From a checkpoint of a small transformer trained on Wikipedia: no biases in attention or MLP, 138M tokens.
Each number is 50 + 15 x the weight over its row's rms, rounded and kept within 0 to 99. Layers, rows and columns count from 0. The size before them is the row's rms in percent of the matrix's.

# layer 5 MLP gate, 320x128, rms 0.31, rows 66-84, columns 0-127
098:58 37 59 43 48 42 32 68 52 53 46 51 69 66 75 54 69 57 50 36 37 40 42 43 57 44 46 55 34 41 43 33 24 55 43 59 49 77 26 53 58 17 63 70 19 52 16 39 30 67 89 44 50 30 61 40 64 53 60 75 29 52 61 62 52 59 61 63 27 46 37 76 40 50 73 38 71 66 70 70 65 68 53 56 31 48 83 80 51 44 45 59 47 24 59 35 53 47 47 67 54 62 39 32 54 59 65 44 48 33 78 76 36 55 41 33 42 58 60 86 51 58 42 55 59 47 66 60
103:32 48 65 34 44 43 33 83 40 56 39 58 60 15 47 43 35 56 63 51 53 44 69 55 69 36 42 41 62 55 66 59 39 55 21 46 25 56 63 72 53 58 50 76 57 50 40 69 54 61 72 44 63 55 73 40 67 51 43 42 60 58 78 68 53 42 41 77 61 45 54 66 66 43 39 66 36 38 58 60 54 54 61 73 39 45 62 57 59 14 35 68 80 42 56 79 58 43 66 47 55 32 11 24 48 56 34 76 60 56 31 46 60 23 18 47 48 60 28 34 54 58 21 50 60 61 61 71
089:34 43 39 32 38 07 45 14 80 45 27 55 57 25 35 56 56 33 57 61 42 66 44 27 47 48 48 49 63 29 51 53 57 42 50 61 52 53 67 32 33 53 64 59 52 45 59 70 72 59 29 29 54 45 33 42 62 23 38 41 46 72 46 31 52 74 51 56 75 61 56 31 49 71 55 55 56 32 38 50 38 41 79 76 51 44 42 36 44 57 63 85 55 47 56 73 58 39 34 77 75 74 57 22 45 22 60 60 23 45 35 29 62 42 41 44 58 46 42 56 29 57 70 37 49 45 54 29
101:57 44 28 50 63 52 70 65 54 35 37 59 52 51 37 68 37 43 50 42 43 55 58 63 65 56 60 38 38 93 44 74 56 47 47 51 99 49 51 52 45 55 35 54 59 45 30 66 37 64 27 40 57 73 22 42 56 30 15 43 40 43 36 52 32 68 45 78 65 41 49 72 30 54 32 70 29 63 44 44 57 64 68 44 12 47 32 40 44 55 51 50 37 52 41 67 52 36 45 38 18 57 57 57 46 60 60 81 65 73 43 29 59 49 32 55 24 37 43 19 69 57 47 54 61 33 70 50
101:55 54 39 15 71 59 31 92 73 46 54 41 70 39 48 49 38 42 29 54 38 56 58 35 54 66 65 53 69 47 43 34 63 37 51 67 36 41 61 54 41 46 65 47 42 67 49 59 76 42 29 61 26 74 78 12 50 47 32 68 52 41 23 48 59 44 70 64 41 51 38 67 39 63 57 44 69 40 35 66 38 50 55 73 77 61 42 32 43 63 63 61 55 64 54 30 72 84 35 51 48 31 48 36 59 17 47 45 55 19 70 76 62 56 74 48 51 41 55 67 69 61 43 35 53 62 51 44
104:58 30 60 46 45 46 50 58 49 43 45 75 52 53 39 75 36 43 51 35 32 41 50 47 66 48 34 57 57 57 49 54 22 27 19 69 52 39 66 39 44 49 47 50 22 65 35 67 83 80 83 86 55 33 63 60 47 34 42 51 49 66 37 54 16 45 40 40 66 54 74 41 56 72 36 53 68 50 37 81 24 34 39 39 50 56 39 39 89 52 58 46 55 47 45 64 58 56 69 69 72 68 51 41 39 50 45 33 80 68 14 37 38 50 57 54 32 51 63 66 44 47 36 58 25 49 60 50
101:36 52 14 27 57 57 64 77 76 43 50 56 37 52 37 31 68 41 32 40 36 21 35 47 53 27 24 93 56 53 53 62 50 45 34 48 61 48 41 52 55 51 53 56 63 40 24 35 35 63 66 42 40 46 20 42 75 44 43 44 29 71 42 64 33 76 73 59 47 22 68 32 45 37 39 46 21 55 43 70 29 51 33 80 34 69 59 38 48 60 38 65 40 43 70 53 54 33 64 43 36 96 48 36 45 41 33 53 49 68 56 47 57 62 34 64 39 60 57 44 46 53 42 43 43 48 61 69
094:06 54 60 27 32 68 34 53 53 64 37 49 63 48 46 69 50 33 60 37 45 20 70 50 51 83 58 67 47 43 47 39 80 45 35 59 52 51 65 53 74 67 56 76 42 41 27 65 45 44 57 44 76 55 57 39 43 59 75 35 34 64 50 20 74 34 50 50 55 42 50 48 64 37 45 49 65 44 61 68 53 12 65 57 52 47 40 52 50 32 41 71 41 70 69 66 31 43 49 42 64 67 39 48 57 52 40 54 40 52 29 50 78 37 60 62 75 66 75 33 34 48 09 74 42 38 36 49
099:61 19 50 51 38 32 62 91 56 42 34 50 58 47 58 54 50 43 27 18 52 34 59 26 53 48 61 43 36 46 46 45 33 42 29 26 29 67 55 57 50 61 48 62 34 47 52 40 49 55 61 21 42 77 55 50 39 74 22 62 73 42 46 48 50 47 88 34 70 37 53 32 57 63 50 41 53 88 53 55 41 66 53 53 16 88 52 21 45 51 82 39 24 61 59 46 38 43 72 49 62 43 45 27 52 59 63 65 36 70 64 51 60 48 38 35 44 61 48 53 29 63 54 40 57 47 26 38
101:38 38 35 19 63 39 38 47 28 54 48 60 46 51 28 49 39 61 18 46 52 36 60 47 63 68 55 71 52 47 47 53 18 37 49 49 53 64 77 79 50 58 65 26 48 63 28 44 99 36 59 54 58 74 38 37 79 14 51 38 69 60 21 49 37 50 56 57 43 53 28 77 53 56 84 41 58 43 49 41 64 58 53 46 61 52 50 59 56 58 54 64 71 62 61 19 40 73 69 34 30 29 33 57 52 67 72 30 50 36 56 38 30 63 54 62 49 61 39 64 47 34 49 57 52 63 32 50
094:41 40 61 50 35 38 55 31 33 85 40 64 68 51 60 47 53 52 32 63 40 67 61 49 32 45 47 43 50 65 42 48 56 50 72 59 43 58 43 19 78 53 36 43 61 41 45 62 40 58 49 41 60 58 47 34 43 46 63 56 56 69 59 68 51 43 55 40 71 58 90 62 53 44 61 56 34 51 72 50 10 33 69 40 75 63 39 36 56 56 78 23 37 28 39 53 23 59 55 50 54 56 11 37 44 33 61 34 45 41 89 43 65 38 27 59 46 39 58 58 68 93 67 70 46 73 43 50
108:34 28 45 51 25 58 68 77 81 27 49 44 51 56 59 44 70 77 69 35 31 39 72 71 51 26 45 65 46 46 70 26 54 57 51 30 42 30 59 40 33 66 31 60 50 27 47 45 65 43 47 06 57 79 27 45 61 60 64 50 55 49 46 44 70 76 62 16 49 33 40 38 40 64 53 39 68 32 55 43 61 28 70 47 63 52 66 62 31 72 29 68 52 66 49 37 42 54 36 53 52 47 56 50 63 44 46 53 44 64 69 47 47 42 63 55 47 62 41 55 45 93 57 85 32 56 54 49
099:09 52 38 53 24 47 18 68 37 65 34 77 29 48 74 74 51 46 45 32 17 60 40 28 36 47 38 47 74 33 71 46 33 62 61 35 48 48 67 54 53 60 55 64 69 56 45 33 29 28 90 41 25 61 53 37 51 65 53 49 61 56 47 60 42 36 67 40 41 55 68 54 38 41 52 58 34 19 69 35 57 44 57 39 23 53 83 60 51 56 43 39 34 68 33 40 61 59 62 35 47 61 44 42 45 76 82 40 45 63 46 51 50 30 56 65 53 51 57 48 48 56 28 64 50 54 82 48
095:77 71 49 33 59 46 23 73 47 48 52 46 32 21 66 57 44 58 48 51 51 41 67 41 36 55 45 53 83 29 54 49 50 26 43 64 63 60 49 26 53 36 36 47 17 40 55 38 53 86 44 61 46 60 40 70 63 63 76 64 45 47 27 53 57 51 53 56 56 29 77 68 65 51 20 50 61 60 60 47 32 48 40 61 22 19 56 62 38 47 19 60 32 52 48 45 49 20 68 64 71 31 33 51 45 26 59 32 54 49 43 33 24 26 42 47 69 44 23 62 28 65 51 53 31 37 51 58
094:15 41 67 41 24 41 57 54 50 29 80 48 57 45 58 64 46 28 26 49 44 72 29 47 72 63 45 50 32 53 44 35 31 37 40 49 45 53 29 31 53 45 46 44 43 57 55 82 41 30 79 72 71 53 66 69 47 15 60 66 55 62 39 51 76 35 70 20 46 62 53 43 64 49 61 43 54 46 32 42 64 50 71 47 50 42 47 30 57 56 44 37 17 67 45 58 42 74 36 59 29 68 64 56 74 57 45 39 61 75 64 64 73 32 38 41 43 72 52 47 34 66 45 22 53 22 53 61
092:43 35 47 61 59 48 35 48 51 26 72 46 51 61 64 33 66 59 50 45 47 32 63 23 27 74 33 82 65 62 45 37 42 53 60 57 40 52 48 35 35 27 64 37 35 55 37 42 63 57 71 68 38 46 31 60 72 41 44 49 54 67 69 54 51 42 56 60 16 63 43 52 75 58 52 42 27 46 38 17 57 51 42 69 66 36 45 88 49 60 45 69 55 50 86 52 76 36 46 56 58 48 33 27 73 71 45 15 64 67 34 57 33 48 40 22 68 50 33 49 48 22 49 67 53 31 52 32
111:63 42 48 24 63 47 51 54 59 51 27 44 53 43 63 60 46 70 65 56 18 63 67 42 58 76 54 64 51 50 49 44 33 68 63 25 63 58 30 40 93 29 49 44 41 24 43 66 58 50 60 50 59 73 27 44 77 44 57 51 41 33 35 47 46 52 40 28 44 38 33 69 44 62 53 51 31 47 43 62 56 52 41 66 15 36 81 53 42 41 35 58 32 68 48 32 31 46 28 52 17 58 46 58 40 25 36 40 42 45 44 45 75 52 76 63 16 74 57 66 56 28 51 74 57 39 23 53
104:53 38 57 58 37 55 64 64 38 36 25 38 41 39 67 40 18 34 36 46 31 48 30 52 63 45 61 54 61 34 74 61 44 46 68 58 53 47 37 54 31 20 93 66 61 42 39 70 56 53 26 20 90 25 42 32 89 33 46 70 80 39 09 54 58 49 73 57 46 35 46 73 79 49 40 46 47 39 52 55 48 41 50 31 54 55 36 31 36 68 53 46 44 66 48 49 37 50 61 60 56 46 35 37 28 54 48 45 58 50 50 68 43 53 19 46 46 58 55 62 50 41 54 62 57 56 62 80
093:35 26 43 29 41 43 59 53 26 56 51 19 73 56 55 81 47 66 34 35 39 30 48 19 42 60 44 63 30 48 48 51 44 60 35 28 41 48 58 36 46 50 51 86 59 45 52 22 68 58 48 37 55 41 38 35 72 27 20 45 44 45 62 73 44 67 45 53 64 77 52 55 52 68 44 69 26 51 43 59 63 65 56 55 63 82 50 46 55 31 48 52 69 25 57 62 38 43 43 75 64 67 61 42 80 32 46 51 20 62 50 41 60 56 81 39 27 67 28 60 73 54 44 51 49 51 79 58
# layer 5 MLP up, 320x128, rms 0.325, rows 66-83, columns 0-127
097:62 69 58 67 39 51 65 84 56 48 27 48 46 65 22 44 41 58 54 65 68 56 74 52 45 56 46 66 49 46 54 71 57 69 59 67 38 33 54 59 31 57 45 53 46 34 73 30 44 70 35 54 62 33 88 81 44 67 44 57 68 35 31 45 60 40 64 38 58 67 52 46 62 58 43 86 44 44 44 46 72 29 72 66 45 41 72 53 58 61 45 53 80 64 36 55 82 50 43 50 36 72 35 41 32 52 75 29 28 62 51 41 68 34 47 52 41 62 30 23 12 35 45 66 60 57 66 58
099:53 39 61 41 44 51 56 49 31 39 20 45 45 86 42 52 28 33 59 44 39 55 27 10 38 45 41 31 61 58 80 31 52 62 45 57 46 28 39 44 73 66 19 42 46 51 69 62 33 22 40 52 27 41 64 36 70 40 73 56 98 50 72 71 54 32 50 28 69 22 38 48 51 59 38 45 43 60 34 48 69 52 67 52 71 43 59 35 54 24 61 36 64 38 49 68 38 49 53 65 43 51 71 38 48 64 46 50 35 52 38 22 69 46 49 26 48 40 29 55 49 54 47 72 38 49 38 45
093:60 26 52 22 62 37 73 56 63 38 52 24 81 36 57 50 33 42 66 74 38 40 42 64 49 51 63 54 34 22 42 62 46 42 62 64 29 62 63 53 61 47 58 55 50 48 51 62 68 52 40 58 57 71 49 39 68 26 61 57 55 44 54 37 59 69 44 58 81 69 69 34 49 41 46 27 63 38 35 32 64 39 51 69 35 47 58 29 16 52 52 75 83 24 55 46 58 37 38 61 64 60 57 31 62 39 78 75 22 49 50 53 69 46 40 69 36 27 20 34 46 31 46 18 45 38 57 42
109:38 53 29 50 41 65 45 77 70 46 54 31 44 57 21 70 43 46 56 32 53 42 52 47 41 58 52 66 62 39 69 38 99 54 83 61 71 76 46 22 54 50 20 78 45 73 38 68 48 48 57 67 82 28 47 68 53 58 47 72 41 60 75 51 63 54 53 68 50 64 55 41 50 54 61 62 73 43 67 57 51 44 43 57 73 44 52 46 55 64 64 65 25 58 43 42 46 65 48 56 50 51 48 77 48 41 67 54 57 32 79 40 52 63 44 30 72 23 38 55 65 39 50 60 43 50 14 57
104:18 56 46 50 60 51 62 57 56 22 52 34 59 65 52 28 33 35 25 60 52 80 51 45 59 76 43 50 57 59 33 26 45 56 34 65 82 61 67 65 51 42 56 14 64 63 40 34 61 65 29 45 33 56 36 42 48 65 61 50 37 54 43 54 53 45 43 50 41 63 37 08 56 40 47 46 49 44 62 49 56 38 52 46 65 42 72 47 54 85 72 53 61 04 35 15 13 53 68 69 32 66 46 48 53 69 63 50 49 38 76 26 55 38 78 54 66 56 52 44 52 50 50 42 42 55 47 62
093:54 38 53 54 61 44 58 23 47 47 70 64 34 42 39 34 66 70 70 63 56 64 50 70 44 48 28 84 54 46 46 60 44 65 33 62 71 69 24 42 75 60 58 41 62 57 21 50 57 62 65 42 56 47 79 21 53 21 26 76 59 57 69 68 41 24 42 56 67 55 62 69 68 26 63 62 44 43 49 61 37 53 53 38 44 31 56 64 46 45 60 82 54 57 27 62 36 70 60 32 30 52 83 39 65 16 55 61 52 49 46 35 53 65 41 62 51 09 65 35 60 41 59 44 36 55 52 52
094:61 71 21 47 36 37 53 51 39 52 58 29 56 30 57 55 59 18 22 72 18 59 53 52 45 34 49 84 54 71 63 38 24 53 88 52 54 41 55 29 56 61 36 55 52 48 64 53 54 38 47 22 38 40 51 50 47 26 42 49 42 57 42 59 44 51 65 78 59 26 64 62 69 47 55 64 31 64 30 45 60 79 38 60 56 71 61 54 63 61 35 51 27 49 34 13 33 48 34 27 44 38 65 35 49 46 41 60 48 65 46 27 21 43 31 51 35 58 61 37 64 52 56 45 63 25 81 66
085:72 38 21 61 62 60 65 47 71 36 62 46 27 45 53 34 54 45 37 45 46 53 51 35 35 60 54 52 56 61 66 10 15 52 71 64 50 65 39 62 36 52 60 42 40 62 47 50 53 53 44 76 41 50 57 72 68 51 43 76 51 28 39 73 56 68 57 57 62 59 32 53 28 42 56 41 40 54 47 44 48 60 44 56 36 28 38 69 56 84 29 27 43 25 48 31 49 74 69 53 62 44 41 22 49 44 71 41 41 42 51 63 06 61 27 27 45 30 68 41 79 21 49 50 53 66 42 28
099:84 56 27 44 41 44 50 35 42 54 42 57 72 49 41 33 23 48 51 16 70 47 59 40 47 45 41 44 41 24 59 33 35 70 37 53 33 60 54 84 30 63 35 61 37 68 43 45 37 27 50 45 46 54 38 59 57 64 52 47 26 50 28 73 50 62 42 65 36 56 43 46 71 48 53 64 44 36 45 54 76 45 58 73 39 56 53 47 60 28 39 46 62 46 70 42 38 81 63 29 32 39 47 59 82 13 64 56 10 60 25 58 55 46 44 12 62 53 65 65 43 40 31 57 49 29 32 57
106:50 70 52 52 59 51 59 61 52 32 53 27 58 34 53 24 65 58 46 62 42 62 62 58 70 65 43 57 36 34 57 49 52 19 63 42 34 72 39 40 41 50 43 55 40 49 59 12 23 53 50 35 45 29 44 47 26 30 48 37 77 64 50 28 34 44 28 37 59 39 75 25 76 50 33 31 72 44 52 64 87 67 30 43 47 36 48 40 48 56 66 54 31 41 91 47 59 27 43 48 95 52 34 30 70 50 55 38 58 49 53 62 45 40 57 60 76 35 42 74 61 47 60 33 50 32 45 48
094:61 53 67 67 57 41 53 46 57 36 69 72 36 31 34 35 66 26 55 82 62 47 44 54 58 48 41 61 55 53 52 13 27 53 28 59 46 15 39 53 25 19 72 44 64 31 32 47 51 32 58 35 54 48 27 51 54 60 55 33 40 34 53 55 63 72 46 54 53 74 12 63 52 58 43 43 50 56 29 61 42 62 45 65 55 12 41 77 77 45 49 54 67 79 42 43 57 59 69 43 28 50 31 66 57 50 40 43 43 40 38 60 43 68 61 61 76 30 48 59 36 26 51 45 64 19 51 62
103:31 51 35 49 69 71 56 74 50 55 54 67 44 62 28 70 40 62 34 59 35 53 39 42 36 40 22 66 73 24 57 26 72 35 54 62 53 30 45 62 47 84 35 57 54 53 26 62 55 49 61 50 36 46 47 41 77 65 80 47 49 50 42 40 77 32 12 37 63 60 41 43 38 56 72 63 33 42 72 52 70 32 58 67 50 40 51 72 51 60 19 70 67 48 54 43 57 31 46 60 45 48 44 60 63 50 59 49 35 69 38 40 75 62 66 38 68 21 54 27 53 54 58 80 18 57 54 43
103:52 75 41 35 20 57 72 39 46 47 40 61 67 44 31 49 75 44 74 63 64 34 39 36 59 50 62 56 69 70 62 43 81 32 56 66 61 40 48 34 53 45 32 46 21 49 55 73 27 41 40 48 78 73 63 73 33 59 48 55 44 54 39 42 48 41 39 66 29 53 64 53 46 37 68 49 61 38 58 50 31 54 50 55 46 97 74 69 61 46 46 59 26 82 45 64 42 33 34 45 60 67 50 29 51 34 48 46 53 57 49 50 70 56 44 78 63 76 87 27 44 40 51 56 20 39 37 43
095:42 43 56 50 28 34 74 41 81 69 37 75 23 54 66 59 49 66 32 70 60 81 38 54 67 58 66 54 43 56 24 48 71 52 66 62 56 62 65 56 51 44 38 52 34 80 69 45 67 44 60 50 62 32 64 59 56 57 68 34 56 48 46 68 69 74 37 59 62 88 33 38 36 53 60 35 38 30 81 42 39 56 50 30 45 37 57 45 64 60 18 47 17 28 64 61 53 75 30 60 66 70 46 48 56 58 75 57 51 36 38 75 34 53 63 52 42 58 55 31 75 56 42 33 67 44 51 53
094:80 48 37 48 66 52 49 19 47 65 48 46 69 69 53 42 48 42 49 29 47 72 46 66 30 73 34 38 63 47 43 58 34 67 74 62 75 91 60 49 71 25 55 40 67 44 47 62 41 77 46 64 63 57 60 58 67 35 40 42 49 21 73 41 43 42 35 71 65 43 39 87 52 44 39 54 65 27 53 58 73 54 46 75 22 45 38 48 55 21 64 73 36 42 57 47 45 63 31 51 58 32 56 26 27 61 60 41 38 41 36 64 37 53 57 65 44 48 33 38 49 42 40 71 69 82 47 58
088:40 61 72 41 48 28 73 41 30 39 59 83 75 52 47 38 53 36 69 38 74 70 53 55 34 72 43 43 82 67 52 54 40 57 35 54 39 48 58 31 77 28 32 43 50 54 39 33 51 33 37 46 57 62 73 48 42 68 58 49 45 36 60 39 74 51 33 27 23 48 55 88 74 63 55 65 38 35 75 57 36 36 51 35 43 43 49 44 64 47 14 73 33 49 45 78 64 60 53 15 32 37 65 63 54 50 60 60 62 46 41 53 49 36 45 60 28 41 49 58 35 67 70 67 41 79 52 61
108:50 71 44 32 73 63 47 35 50 56 53 64 62 52 41 37 60 61 69 44 43 69 45 62 30 37 50 32 45 36 57 54 28 44 70 38 59 60 33 72 56 54 26 38 24 52 57 37 53 63 50 28 42 52 54 28 54 48 79 35 57 78 44 56 77 42 56 45 55 34 31 69 33 61 48 55 22 69 46 40 47 67 45 04 20 35 55 61 22 65 37 54 42 54 49 17 45 55 54 16 36 55 48 49 53 46 27 59 87 70 30 17 66 64 47 34 53 30 40 59 42 49 39 65 55 63 39 56
101:34 74 31 44 30 60 84 63 67 50 43 35 59 47 28 69 47 27 59 26 46 47 59 41 53 41 68 42 64 62 45 46 46 50 73 58 28 47 46 57 23 56 64 91 40 71 43 59 41 37 71 54 48 63 61 58 49 10 43 46 73 45 39 41 69 53 54 48 35 74 58 35 69 25 39 31 32 73 60 70 92 60 46 42 48 46 31 61 33 65 47 55 37 36 40 38 45 60 63 98 46 56 53 38 67 72 70 41 19 45 52 52 34 59 57 46 40 53 47 48 62 67 61 58 47 46 51 51
# layer 5 MLP down (transposed), 320x128, rms 0.312, rows 66-83, columns 0-127
086:62 47 43 60 81 43 47 49 55 55 50 17 31 49 56 40 50 73 40 34 48 22 29 52 57 65 68 46 55 76 50 80 32 44 40 61 42 44 30 52 51 04 39 43 33 27 61 67 26 40 58 51 39 72 58 60 36 56 84 74 49 74 63 37 59 59 52 59 38 57 34 62 58 36 38 51 45 59 26 54 58 56 51 52 36 47 68 60 46 69 42 76 46 41 23 22 21 36 48 78 41 45 30 60 29 58 43 25 46 64 64 55 40 66 48 50 40 26 56 72 51 67 28 48 54 35 27 45
101:53 61 68 53 82 68 40 52 34 27 50 62 48 45 36 69 45 71 48 73 64 77 32 65 67 49 86 49 49 52 21 49 45 64 77 43 49 63 36 46 38 45 52 44 56 56 43 60 58 34 28 60 55 65 53 71 49 16 24 70 37 65 29 60 29 42 22 56 64 38 38 78 53 61 37 66 39 70 67 87 41 61 42 78 63 35 29 39 43 64 56 34 56 51 51 48 48 57 60 42 38 77 58 32 49 47 39 51 41 58 48 59 56 48 40 50 33 68 52 28 55 39 34 24 65 45 85 31
100:60 49 43 30 74 46 44 47 51 68 66 84 63 48 63 47 62 64 32 44 71 38 86 56 50 45 29 51 61 66 47 26 67 77 20 69 74 73 41 69 49 34 60 44 47 42 51 58 51 43 56 42 53 53 66 60 64 54 55 51 57 63 40 50 32 83 59 61 50 64 64 79 60 59 39 30 33 40 60 64 76 43 66 70 43 29 34 56 83 51 56 44 65 27 43 68 78 52 40 39 59 39 42 83 20 41 54 29 48 33 38 53 59 51 59 59 43 34 37 28 60 46 47 32 33 58 17 41
102:61 76 53 46 31 49 34 33 57 30 50 39 47 50 12 41 84 58 38 22 48 35 66 85 43 46 23 32 55 51 39 29 60 30 50 50 58 35 36 46 49 62 46 75 60 54 30 45 43 34 41 55 42 39 49 65 70 45 70 46 46 33 76 33 65 36 15 55 46 72 81 59 35 60 47 50 57 73 14 38 47 41 53 35 52 41 68 49 40 66 29 43 51 40 48 50 70 51 52 38 22 55 45 41 68 54 66 61 46 41 71 69 28 31 53 34 48 30 69 78 56 52 49 38 65 25 40 47
095:31 49 56 70 58 50 53 36 39 37 48 44 47 43 53 37 17 29 37 50 42 69 56 47 69 33 23 71 46 47 32 52 47 59 61 35 33 29 43 50 79 74 65 75 74 64 61 60 85 51 70 61 52 38 26 54 36 67 19 52 41 33 54 33 23 59 57 55 49 49 38 54 75 32 58 62 18 62 38 43 53 51 50 32 48 55 52 53 39 25 28 26 74 66 44 53 46 34 67 43 78 33 54 61 70 39 45 61 63 41 41 33 58 32 57 43 63 42 45 65 55 35 60 32 48 48 38 02
100:50 34 74 36 59 34 70 40 30 45 27 66 39 69 59 31 76 86 21 51 42 61 92 57 38 41 35 54 49 46 57 63 65 65 21 28 74 59 73 48 48 60 38 35 35 37 47 51 62 49 54 66 51 48 67 63 34 57 26 47 58 52 57 37 42 64 56 49 30 60 40 70 65 45 32 38 64 60 49 04 64 52 34 40 56 24 52 53 42 24 47 49 55 54 37 46 28 24 42 46 59 64 27 60 79 59 39 37 40 63 70 77 53 55 62 29 51 39 56 40 51 55 39 57 38 68 43 67
095:36 39 60 42 66 52 22 60 59 67 44 55 60 45 64 56 63 71 45 35 37 72 44 34 64 54 64 67 55 57 52 68 76 63 74 57 60 48 43 79 51 38 65 33 60 55 40 74 53 56 66 44 42 65 66 59 33 29 71 68 58 44 85 30 52 30 79 55 41 52 29 59 54 75 61 32 08 68 38 47 47 53 75 32 38 37 55 61 53 72 63 61 61 65 42 89 65 45 55 61 51 32 41 39 19 56 58 19 55 68 45 29 60 41 32 58 62 34 39 31 64 33 42 62 56 63 48 55
104:72 50 81 44 54 43 52 58 45 43 61 62 70 67 50 60 43 47 37 43 45 53 69 51 36 49 51 64 66 33 58 50 45 22 54 52 45 37 24 57 43 50 56 51 37 32 69 50 44 32 77 68 57 62 26 34 62 46 27 80 73 55 39 22 31 58 80 45 68 69 50 27 51 34 51 59 43 50 82 26 35 38 64 39 54 30 40 58 52 36 46 61 66 67 70 55 59 60 56 69 78 72 45 56 72 68 42 61 69 14 64 67 57 45 57 42 56 60 60 59 77 79 39 23 49 70 58 24
095:74 47 42 63 56 45 35 64 52 41 41 39 58 33 35 42 59 45 60 51 63 62 49 76 22 44 60 64 74 53 59 88 65 47 64 36 83 51 74 40 45 63 35 50 35 62 50 42 53 75 14 43 40 36 60 59 65 55 43 67 60 56 61 66 54 42 46 32 71 41 58 40 63 54 61 39 47 63 79 20 39 83 69 16 63 61 50 34 55 59 44 15 42 65 47 36 38 29 48 70 54 38 42 78 48 47 42 71 80 60 33 59 66 49 44 71 52 66 64 47 34 55 48 61 17 48 68 40
103:49 43 74 65 69 50 45 22 39 48 52 71 41 44 71 51 57 60 52 44 14 67 64 48 46 54 64 44 39 35 35 72 57 75 49 60 52 37 74 57 47 55 65 76 59 53 33 38 85 64 68 63 62 54 74 44 20 59 51 42 40 64 70 47 42 55 44 43 63 37 39 64 61 61 69 49 68 79 67 33 53 58 43 63 45 38 38 38 63 29 54 91 77 49 51 65 75 79 61 66 63 61 79 86 61 43 40 50 26 64 41 49 53 58 76 53 59 66 55 36 66 47 69 55 38 54 41 61
089:98 34 45 53 39 61 32 51 60 42 28 66 46 67 27 43 49 47 65 54 57 41 66 61 53 49 61 36 72 38 48 67 30 77 03 57 37 51 62 52 18 45 50 70 60 41 40 54 35 62 66 13 59 49 40 52 40 67 51 65 03 53 45 29 49 64 56 76 61 63 71 69 62 50 52 43 47 49 57 63 31 49 67 58 41 52 33 41 49 56 50 51 35 60 53 42 55 15 50 37 27 56 46 48 40 60 57 63 54 74 61 40 65 79 32 32 42 47 75 49 57 24 48 47 67 53 40 57
098:64 70 54 50 30 52 52 50 57 24 58 38 73 44 42 34 68 41 68 50 48 31 48 45 55 44 51 44 41 40 49 47 63 27 59 47 60 48 48 48 50 41 43 55 58 34 61 33 71 57 30 65 48 23 68 61 43 70 38 39 29 35 46 75 32 19 43 60 82 44 48 51 41 57 76 53 33 47 51 63 17 68 20 43 62 60 51 40 48 40 26 38 85 45 47 25 84 64 50 76 59 42 42 65 39 41 29 54 55 78 50 72 53 38 72 54 29 52 43 54 49 56 18 75 35 11 34 50
105:24 38 38 47 54 51 43 36 62 60 43 99 54 56 52 70 66 49 45 67 53 49 23 47 52 69 46 57 31 30 84 35 71 64 38 66 41 33 51 51 60 64 46 43 43 64 24 52 69 47 72 60 57 84 30 48 03 67 57 57 48 42 44 61 40 66 50 42 50 74 51 42 51 46 34 62 30 37 54 62 39 52 60 48 20 39 37 62 50 49 88 50 69 53 56 56 91 60 57 52 54 35 56 30 37 74 50 61 56 67 47 31 57 36 39 62 25 55 64 47 55 36 62 42 78 52 49 55
097:30 40 63 30 44 56 54 43 34 40 40 55 60 51 55 55 48 58 00 31 52 26 76 31 41 67 33 33 70 48 70 56 48 73 59 65 46 61 44 60 28 33 42 51 58 49 63 49 57 32 57 44 52 44 21 39 61 47 64 48 77 54 52 51 33 04 50 59 47 40 44 79 56 63 72 29 51 46 70 47 27 47 64 28 41 40 66 78 59 46 38 61 42 66 50 46 41 57 53 32 36 59 47 38 49 42 56 24 32 63 62 20 37 53 53 74 61 42 60 49 64 38 15 67 21 26 58 41
096:73 53 43 47 40 43 51 69 55 25 23 40 60 57 56 68 63 62 78 58 57 47 45 48 50 49 55 79 64 56 36 39 52 48 33 25 41 70 62 63 62 24 34 63 50 63 43 63 63 29 23 45 42 64 27 29 37 69 77 62 45 48 54 40 57 45 69 57 59 40 42 57 73 42 36 36 50 51 72 35 38 70 53 55 21 19 47 36 52 33 48 71 48 41 76 50 55 56 75 61 41 30 52 18 21 24 45 34 28 18 49 68 58 75 54 47 67 57 70 69 48 65 31 56 35 38 37 52
095:44 25 41 58 74 43 26 80 68 36 49 89 24 64 29 68 73 72 49 43 67 51 40 57 46 48 46 45 60 48 35 40 49 29 31 54 54 61 50 33 40 57 71 10 24 64 53 62 39 52 46 43 53 44 46 55 49 78 44 47 56 63 68 50 79 54 58 53 25 68 45 36 42 44 59 72 61 35 54 32 18 23 82 64 54 46 53 57 55 48 49 53 25 47 71 39 71 57 59 42 50 54 47 33 59 66 65 37 53 55 66 48 64 26 66 24 55 85 43 34 60 49 64 31 30 53 50 44
109:43 48 71 67 25 54 29 48 40 44 44 72 85 45 47 45 52 48 72 49 38 46 84 41 49 69 61 26 58 58 76 35 79 61 48 35 46 76 41 49 44 52 69 78 53 29 34 71 67 56 52 47 41 38 45 80 26 22 65 35 72 42 36 39 57 54 46 54 38 50 64 60 42 76 49 77 56 51 41 49 63 37 63 49 11 29 58 53 49 62 56 32 46 57 58 57 46 47 62 55 45 43 54 77 38 35 58 19 14 58 28 46 58 62 34 18 44 63 52 40 44 56 62 78 46 61 58 51
104:39 52 47 47 60 26 35 49 48 36 56 43 38 21 55 58 46 38 51 76 75 66 47 28 38 51 72 87 45 53 68 32 58 40 57 40 45 47 53 59 42 22 63 54 57 43 60 40 38 81 37 76 60 25 34 27 32 56 39 62 51 47 39 47 29 32 50 14 73 41 29 56 48 31 44 54 61 61 22 42 64 51 35 56 34 63 08 57 47 70 70 43 58 42 58 36 60 63 38 33 44 34 32 86 42 42 34 29 24 62 28 62 56 43 69 61 46 58 43 50 49 36 37 77 47 45 41 61